From a checkpoint of a small transformer trained on Wikipedia: MLP 768 SwiGLU.
Each number is 128 + 24 x the weight over its row's rms, rounded and kept within 0 to 255. Layers, rows and columns count from 0. Numbers have three digits each. The size before them is the row's rms in percent of the matrix's.

# up: layer 2 MLP up, 768x192, rms 0.125, rows 300-330, columns 64-127
# down: layer 2 MLP down (transposed), 768x192, rms 0.111, rows 300-330, columns 64-127
# gate: layer 2 MLP gate, 768x192, rms 0.125, rows 301-331, columns 64-127
up300 089:108162153120149115158131143162124115111152129164112094148117147123140152126099099099166172096148132109167188191118118121217187111129126182133083086151129125133136123127104100121123138128094151
down300 099:114113131115155126146089184121135122141085124067140109155144141116145126142104111134105122084137148155128147158139135172127122124102136114108176100121138123085117136101129149103134131137088100
gate301 108:104111134140079119081117081086123105143144120159119133109139141135120123196109122154122136167106166141109142142131134118122128131161113144143131150139151130138124143123102121104129124088140129
up301 101:132100136106060127140072139119137096094109131139145089091107095129124122166148167063100177137167131140096099108150103122175141123125161122133141093135147118119112156127117100101175097131157148
down301 103:086140103152120145138108111128118143180185100140090135154092109077143144103155105146114146110149107129126162147159109113144147090121153134113131104102061094141128140123167156139104121139140140
gate302 087:117147124149120079089106110130099126095104168134118121129120148118123152132110155096167136177083079177147193107113146156123127130089124115135120118117148144112153153117126140130140151158156112
up302 094:131148135107132151194105115104102088139159136137149159105111132171159136107120115155136132121135158100112104162148096102181104109113154158123120146192128103152130126077153080124140149151114140
down302 094:129104079102123152136104104117144147168115152141145142124155145129117095144081169134125177142105151101136130150149144186092130141146122157138153118117119103140135152108134116130119112141137167
gate303 109:121133150116136142099165134130149143136151125166104109107140132169129148178125201108107116146118148154116141085129143141090141120138141136095101160127121119156126081143095127154117092098107100
up303 107:144117132092105119114138099100135130114153106110132135115115141113146146203124120140119134122171117123142113075125085129168133147130085089166120133176109128139142113129131116139144089156109081
down303 106:141137148103095128136113099176117115131119141132156134105123127130116133155125165149123148116122129130098127130149135105137108107129167106119124153109143115122121129174120128154136106142113110
gate304 100:090144122132119142091091158102135165149109112143075096134109109128126109114097132108111123118115108149128121101127149100100121135104122153121177107118130133136121110088090147118123126085077144
up304 101:147098123118124131124157132132155089084133168117130118137140154166123129205171134167149135140108105115093126135182151163121130128125131144167119139121130077139165149151119156113125161137148097
down304 103:161131095140112090154097120126128123091139128113140118146155088119148152148137066111132170123139124111093162138142108106119113172138145139170148155085140135171167107119108085128135157151113122
gate305 107:111105146089131150117159174103154110114107140186140132137173098139123130104157119116152140102129155112143135118115083117151134137113105132123120108079159138145102112100130116120119191121161132
up305 106:134152138128110104140177078142102125094117181082115104133089134071158141140139120125097129119106121143138108147122128129148136064144132146136117146118161122123098203135098110153131098120131139
down305 110:124122104120145149141159133147118092172135129096138114159126096132166101148113100085143166115081102123123138157118130155152141140090150147138131127113133140097130124151109113092098160157118070
gate306 105:176172138101129123110100154135108097103123113147152162137076098100133135093130113145148140114140123138144134096148109105161090114144136115131077104125153113114102122134131132115077121138157109
up306 106:139111103156094091106143176173135167125137144092130183134157166110109129157113163118115142108130109112136123152105149139111121122123122114142142100130146124192144109108156146121132139096077123
down306 108:165098124132110107106141158152092127090110123135126137151091131105138193107130110114145162106109123157141115117115093145171122112112142161118111177135112141148125128121126131130087127151121110
gate307 084:134141112125124117081138154142158147064115102151128163142108112141156100109077119145154129134117141116132152153153105123098141078148128116151144079171113129172105141121115135090087149102110148
up307 088:191098137149102122126170132124109161134105161163117114163155095155108123147164129108137145136098147118097152119113151129109127111107153109123119094138154142144138160128116114134129099083107105
down307 096:135063094124133116127147126123142136146116095086085160126140073136122161145122129140173131142137156105103148150112120173107161147138079137119127110109108095109084118093133148115111111118148117
gate308 095:069135138135111148098166116110155141110196125111131106101115132135103121121115088111109124102108143149107119124157111146191175151118144152078157126142156145090153124179135153121097134131106105
up308 091:098155101146159119127154135148142112127167146089105128125133111138140183092111131103074115092152108127116148135115152136107182167129103146145130177135149158108102113112123166109145124149120126
down308 097:175162169158118153159193113154085169147105144139126138142120105132128151111114108137064128137164134098112127100121133076126098112090123147115176149141142149118130137097151122111166109160118132
gate309 093:132125078112092076133133138115091131132170154095113092103099172114102128115094132106175175116135145131158116115142151115166139121087096152119120167154104109124068154153125084109126144126165135
up309 100:113172137114159112088130129128137119136085141166157105150087101127114164141134138131092105134125119095119133141107099085103109101119161108105150092113136108113193116141145146133117125129100089
down309 103:143138148119080104188177126098089128143143145132102112120166159117122118092167118114118148150170173166153131161125097123163142125134074196144140121106115188119136133107100099124159113115132138
gate310 108:142144151167099147170145158136101149146148089114136176106151138163143118133113145121096136090100100105142139130115160157103100148141112119143144105152192130193136171137108134078095120111162113
up310 106:151133108159122114118121087112063141109135123124127134093104154194125108147087122083138134096111111177121124143111131202096098119134137102138133156129183152140123125132120154097103132121113151
down310 103:125153131135139128126146133086123143121136120124121143110141145128122129116103122142149096204140125130119130140092078101104123177078156187141126094126120098052143095154139154160165115120131110
gate311 098:119102139149092136149156146107127173127096140112128117122117194106131139163104141103131120110115129092135139180143136120153107113139173177144136125186123145073125118160160115088120146110103166
up311 095:110083135116095141137116098100130118130148147158151148086177144111153114130128167096149128098103118091111088182106116141143050100121154125144130138187138149101131138152105126114141129114140154
down311 096:138120128154132160094114167147130121152124155118129121144159103165098074152147171137111099137105151165138126151069144154102095141130127077139132142104112138132087151154106142127155145078176077
gate312 096:135118122109140113140120102120169117131090137146140112087131157144157085136114150123115138133121168167110097113092185106129153154158117122145138110114107143179154125154086135109085143164111142
up312 100:137125176092124095149105130180127104096129143174149116129124130120164154132103176164142137066175128102163125115149126076119110119180128127103109101116148111140101094141095135132099165170103119
down312 100:155098107171105153096141112143155128119134117189129114142146144157156079087079119158151139129143112135144140140157128103120126107153127112096162096153106133159163135141136114165157115141127106
gate313 110:112130128147121092142123137151137163152138109177113082082160122126122150132113137138146153138110133143134136160091107130134134158111097132086103134115126081119152106157102160105158123136117091
up313 107:130132118079126129090167125133136146145131157108119106142158092170118127080159110170120119097099128123129114122160151150167146142116091104104161136140128134130112115114153139147110102116141092
down313 096:101125102116127149135087146097108114128123128136097097129139105108129091168167122110064106121123186140126150103182113097151110129131137131116096166111123165135126130160116158124099155148136146
gate314 103:173195110139150122126121110165149112095150142112126120104139121156122096126155164138093130106114109115098100142121127161126086163130112109124139129152146118112161103096128093160134123123118120
up314 104:167123081135148125133106089157113110107146149131112151108126094173152135101146196124087137119122118121062095147093132163126098122152121112139145103148129113090161111125111120135100149125096117
down314 102:150125146141148107135151126166143133121131126150163135140148135149128177119135152171145145128124117140142081143141138123095153132164133147070133104124121156121175084113123108159117143125127137
gate315 096:133147136105121095115086111090111080145137100116105137104093121134144114131133166128145112098104156149156059119152079129132137103139141094159143150123118092108171112099134126101087135125094121
up315 098:102129076173096120137122133119138120158130096148084110118088069138135139152134117084149106116108108116139111121126169126139100143162140114143130177102103108137159105106145135133117139119125163
down315 102:148120098097147105164079124109154109120079131100141103116110122076121122160084107097102115103117126114124151075115121162110162135103101113114108103101136095108111119111116141117142113115130127
gate316 111:107159147152168095140130139122088115145131147135135160135130137096140161170107142067107111124163105141135116103123117137101135138083133102130136110106120087113104132127112146119147120120167135
up316 105:142156111149141073107145155099096128132116146100127100112112136098081133136170137080169081104120129136151121110180102136110099141095117104134128110111118135111102141127113125116147111112107147
down316 092:133106091144147131100134102200114123092111078143115112143071136131164106118130150097128165078104148143147154124140144094132122114119139084139136132088125146175115147154093111107061110187157134
gate317 097:121122136169131154117158118147150139100170119078144130121125138119113154124123134135126149133145141112124119127149141093141108116130174131126169144122154127116117149078070117117125124151145113
up317 096:144148134121107099126115134121084132118108085145124129129137111126116110163150112094132112144133166107135115145079117153136149165135104116107134156166113168109091109116157124114119122078124146
down317 097:109127150101135109083112141165110120129129122069118106137126132110097195132164167144109137139140152103137112112150112159106149115095148155154118080080133135138130138130121120095113106151149113
gate318 109:151112143107131109139143119142121155157148103118154141118101137110148130127138150145126165127064093091156174116116153163140158110107171158135148126167153086082112141110099158111142094130130115
up318 110:118093138069101132104096125141139139138133201138133125158146114087150157121127142138128109125099153137124142117165126127125122119159174166112101133109158149118168134166155146178138148129126157
down318 104:097146091161117126154130133148136117109156133144121069142100096148122184115148125143142134086080149104163159099107111085124133126073138125098127111175134083113073126140154145086119152155147126
gate319 101:147127147077174161110125132165133131135130094108153099122144147155117174122103171156130130153097080117115127099109104065141150150134139120138107130091134136124137130158116142110152100112149114
up319 105:111138132167133143129160106162101145110120114095182113102123124152119164119146129123143115139112135123116075182103122101145110111088131114119152128095157156149163146165122122109163137093095156
down319 102:104138131124106150088163145120119121134151114155132119097110144094125154152101139109128139151139098107129173141115147124135135131119126136085109094109115137119142092128132139119142092159122130
gate320 097:165121152139169070161146092111099131132126109088164128126116136107105155125118166140163125091147145146102139110137125117114161117136132098100164129102158115139187126180099113157129176129168101
up320 095:105127171117124109088145110135120127121120134151152119067082143131161146106124155105136155149105109137133139130129134171113113109174179127095120131138177177097106087102144150177111102128156112
down320 099:107094124074080128172145143095106135110133163117095138131097160176161146091148180085091151135103141100170078112135170097094154146128104142095149118159125079126106142119120144116136126107102144
gate321 096:125110129130101097113133131131141128148121123141166147111083124156153127102144080107127140152120123136128125137161105171193147140155129138124168106107106090121117105141154104096140138127124090
up321 100:131096129155101076088083131136122126166139159139173110120079137111147160126118113125114166127112126167118107132150171175172112141137118127134127130144133091124134133114167101129097078115123131
down321 096:121163138126136138152156138110132127126109184068114150113093088130098158110155124106161099086123162144146114112097156162143185174130117118146175145137139122102106137125137138150148128133133129
gate322 095:153181162128137085123142113116120187125117158113170103120168141149130138136180122129115158141164104138167131118114132130124140133146114135126138097154109156126168128121106121152148162114154155
up322 090:142097143105104158119132156157091106123142094151094137128130126154098152101110129136145082127131104149131085096162124118101109085141160102146137171118141090098127091130180165154095107157168086
down322 095:137097114150099133173138102128138103110128138087087139145091107091128128102058146107123109151116151133132117117121141120098118095124147156146116128140163120143094099055180140112119130108151131
gate323 103:178149153118114157087141107123156134133145130123117123160148114140140144126141119094117108109124149155126114113107121133153136153106145116131135183117142096119165142121094097107071171157140110
up323 104:126133130112080134126126115129143133124093130118129146162108157107149152120152131140142097112089119123097140128124112112137178135134106095167128142140114106120110140128124123138113137100073132
down323 101:118142111124137129134117112126162117114141125149131125099121147127135146103141134150155103127128101159131179126157130166129154132118164115098107123138092150153139137114103091158121154124127136
gate324 105:143107090115120131107139122156115112119173095141151140159114126129137113069174152105115115076150158130093078123149087133118137138147093122130118114113101127129103126160143116114134124100137117
up324 108:160129098112102139118116141147107128103162133117127150144132127106141099111165119108097148110118144135119104130148139110172138165173106144172098084149099110122164127106101129122057130084123138
down324 109:124121127115087102161130115161146111088113096137101138152157127118096130130066126163163107065121089150115120088135118089151170097164148105114151107156086109147130129132133120097137132107135124
gate325 108:109090126123132095096158134117134135101100135105137111153088121130083119120143075121068142128156145123149103124119101098153134097136097102120129130157157125172117118149132098115182132074135100
up325 101:137109113093146110093139134112126152144087132133155135097092138108110139163120151097124126150131087156141120160126114140162178111123129127111082142157137120119107123122125143170145122128107131
down325 099:128133086127141146163112104155109128125150164094131129101142081096103118116103106143164152109101172134130183123096129132140130156115077119133138103124146119100137120112116117144132105120199113
gate326 101:137115132134113134108125128139125125115192139141121124154124150130106162138093134129174124148126138128106076104113155082092099108146115158110141162127124099094108139081126157152145161137139120
up326 103:133113156122127132141179091107114148151107127151174109117165112084122081143151142146137118103117146122144150115146138163125116145146100111173101121089181126158132102126143115140164121136148135
down326 102:144074123139122143129141155123168145124121128139169164071167127151099137135086149099073102128169106089105128116140100120130102122139138114131150148145144123088122113077138125121117134109110107
gate327 108:139131140147106127121114130133132115119101118090123105104130170091130147136104161096105137125165135141131119129186112168123141094107138161099115095157065145125102134111140106097152099138130103
up327 105:153098136133141154132131134121108145112144107144126102152148149084136108143122154170127131100106134144135160092143123125121097128132122102135090150109133126122100119181132129150181099141131124
down327 101:092128082148102127139145125143120113115161108104138118101129105079143129169140127131125157093099119119138078156104141132144146097167155131130105136161107114133131148117091130111141106127121171
gate328 097:124123105157118160162137150133104122082174100170133151131127156129145126171128199088142124128120134138155140144149132141135130116127131129108147185108153154162139147169118131138115147099084125
up328 096:144163103091130134135124143157137129116136171085122112138147131121114134112164171110163197122112152143132118134139127106144134124129124173143123142167113156165127134111123138140115122174119092
down328 094:093111129163157131125162140151166117104127160087084147156125141136115088119090095104113130114096110168117168155120131163149112101111112128159124130123081090102126176157126137121139193137090125
gate329 092:129140123171132116139124148129123099114144086100148107116153124146120139146132085122157146126137109132093134098127131101142108162115089182110155054129096122075107161157106148112148117132148143
up329 098:138109159116178086129115152109176160132144123122129161128133178108160125128138118127142133163139119085141130120148097119111114104118084139123170115144143109169090092136155128149142157130143152
down329 104:189099148129168096123139117116163118121132127111104162132147132083143124111096079150130128164168072059115100142077127113142100154143150096137104104145103147120114109130151163116115145111131116
gate330 115:120155075115111148121140169119120113120195128188133135139101114097139105103134088117118141136185185085131137145120122094153081111155107115142142098100111129129059133129158127108115097113133104
up330 112:119134125103150116167126144141135131100134090141163087152148172140135141118145120156131159088136134099136128141119098134123143118088155122122105128163156136096079146126101115119122118100143114
down330 102:128129146130092138137152126090082109081109117110123133109123162093128154112107122158117184118120177130177135118135153107098105118154147086124086099136134095169112119155131144124131136163140147
gate331 096:157127158104080136145101146129131110130140138145080137124096129123115123120115146104120095132149134077144151110114075122136147122141123153115109150129097079128104108126131130107151116134111123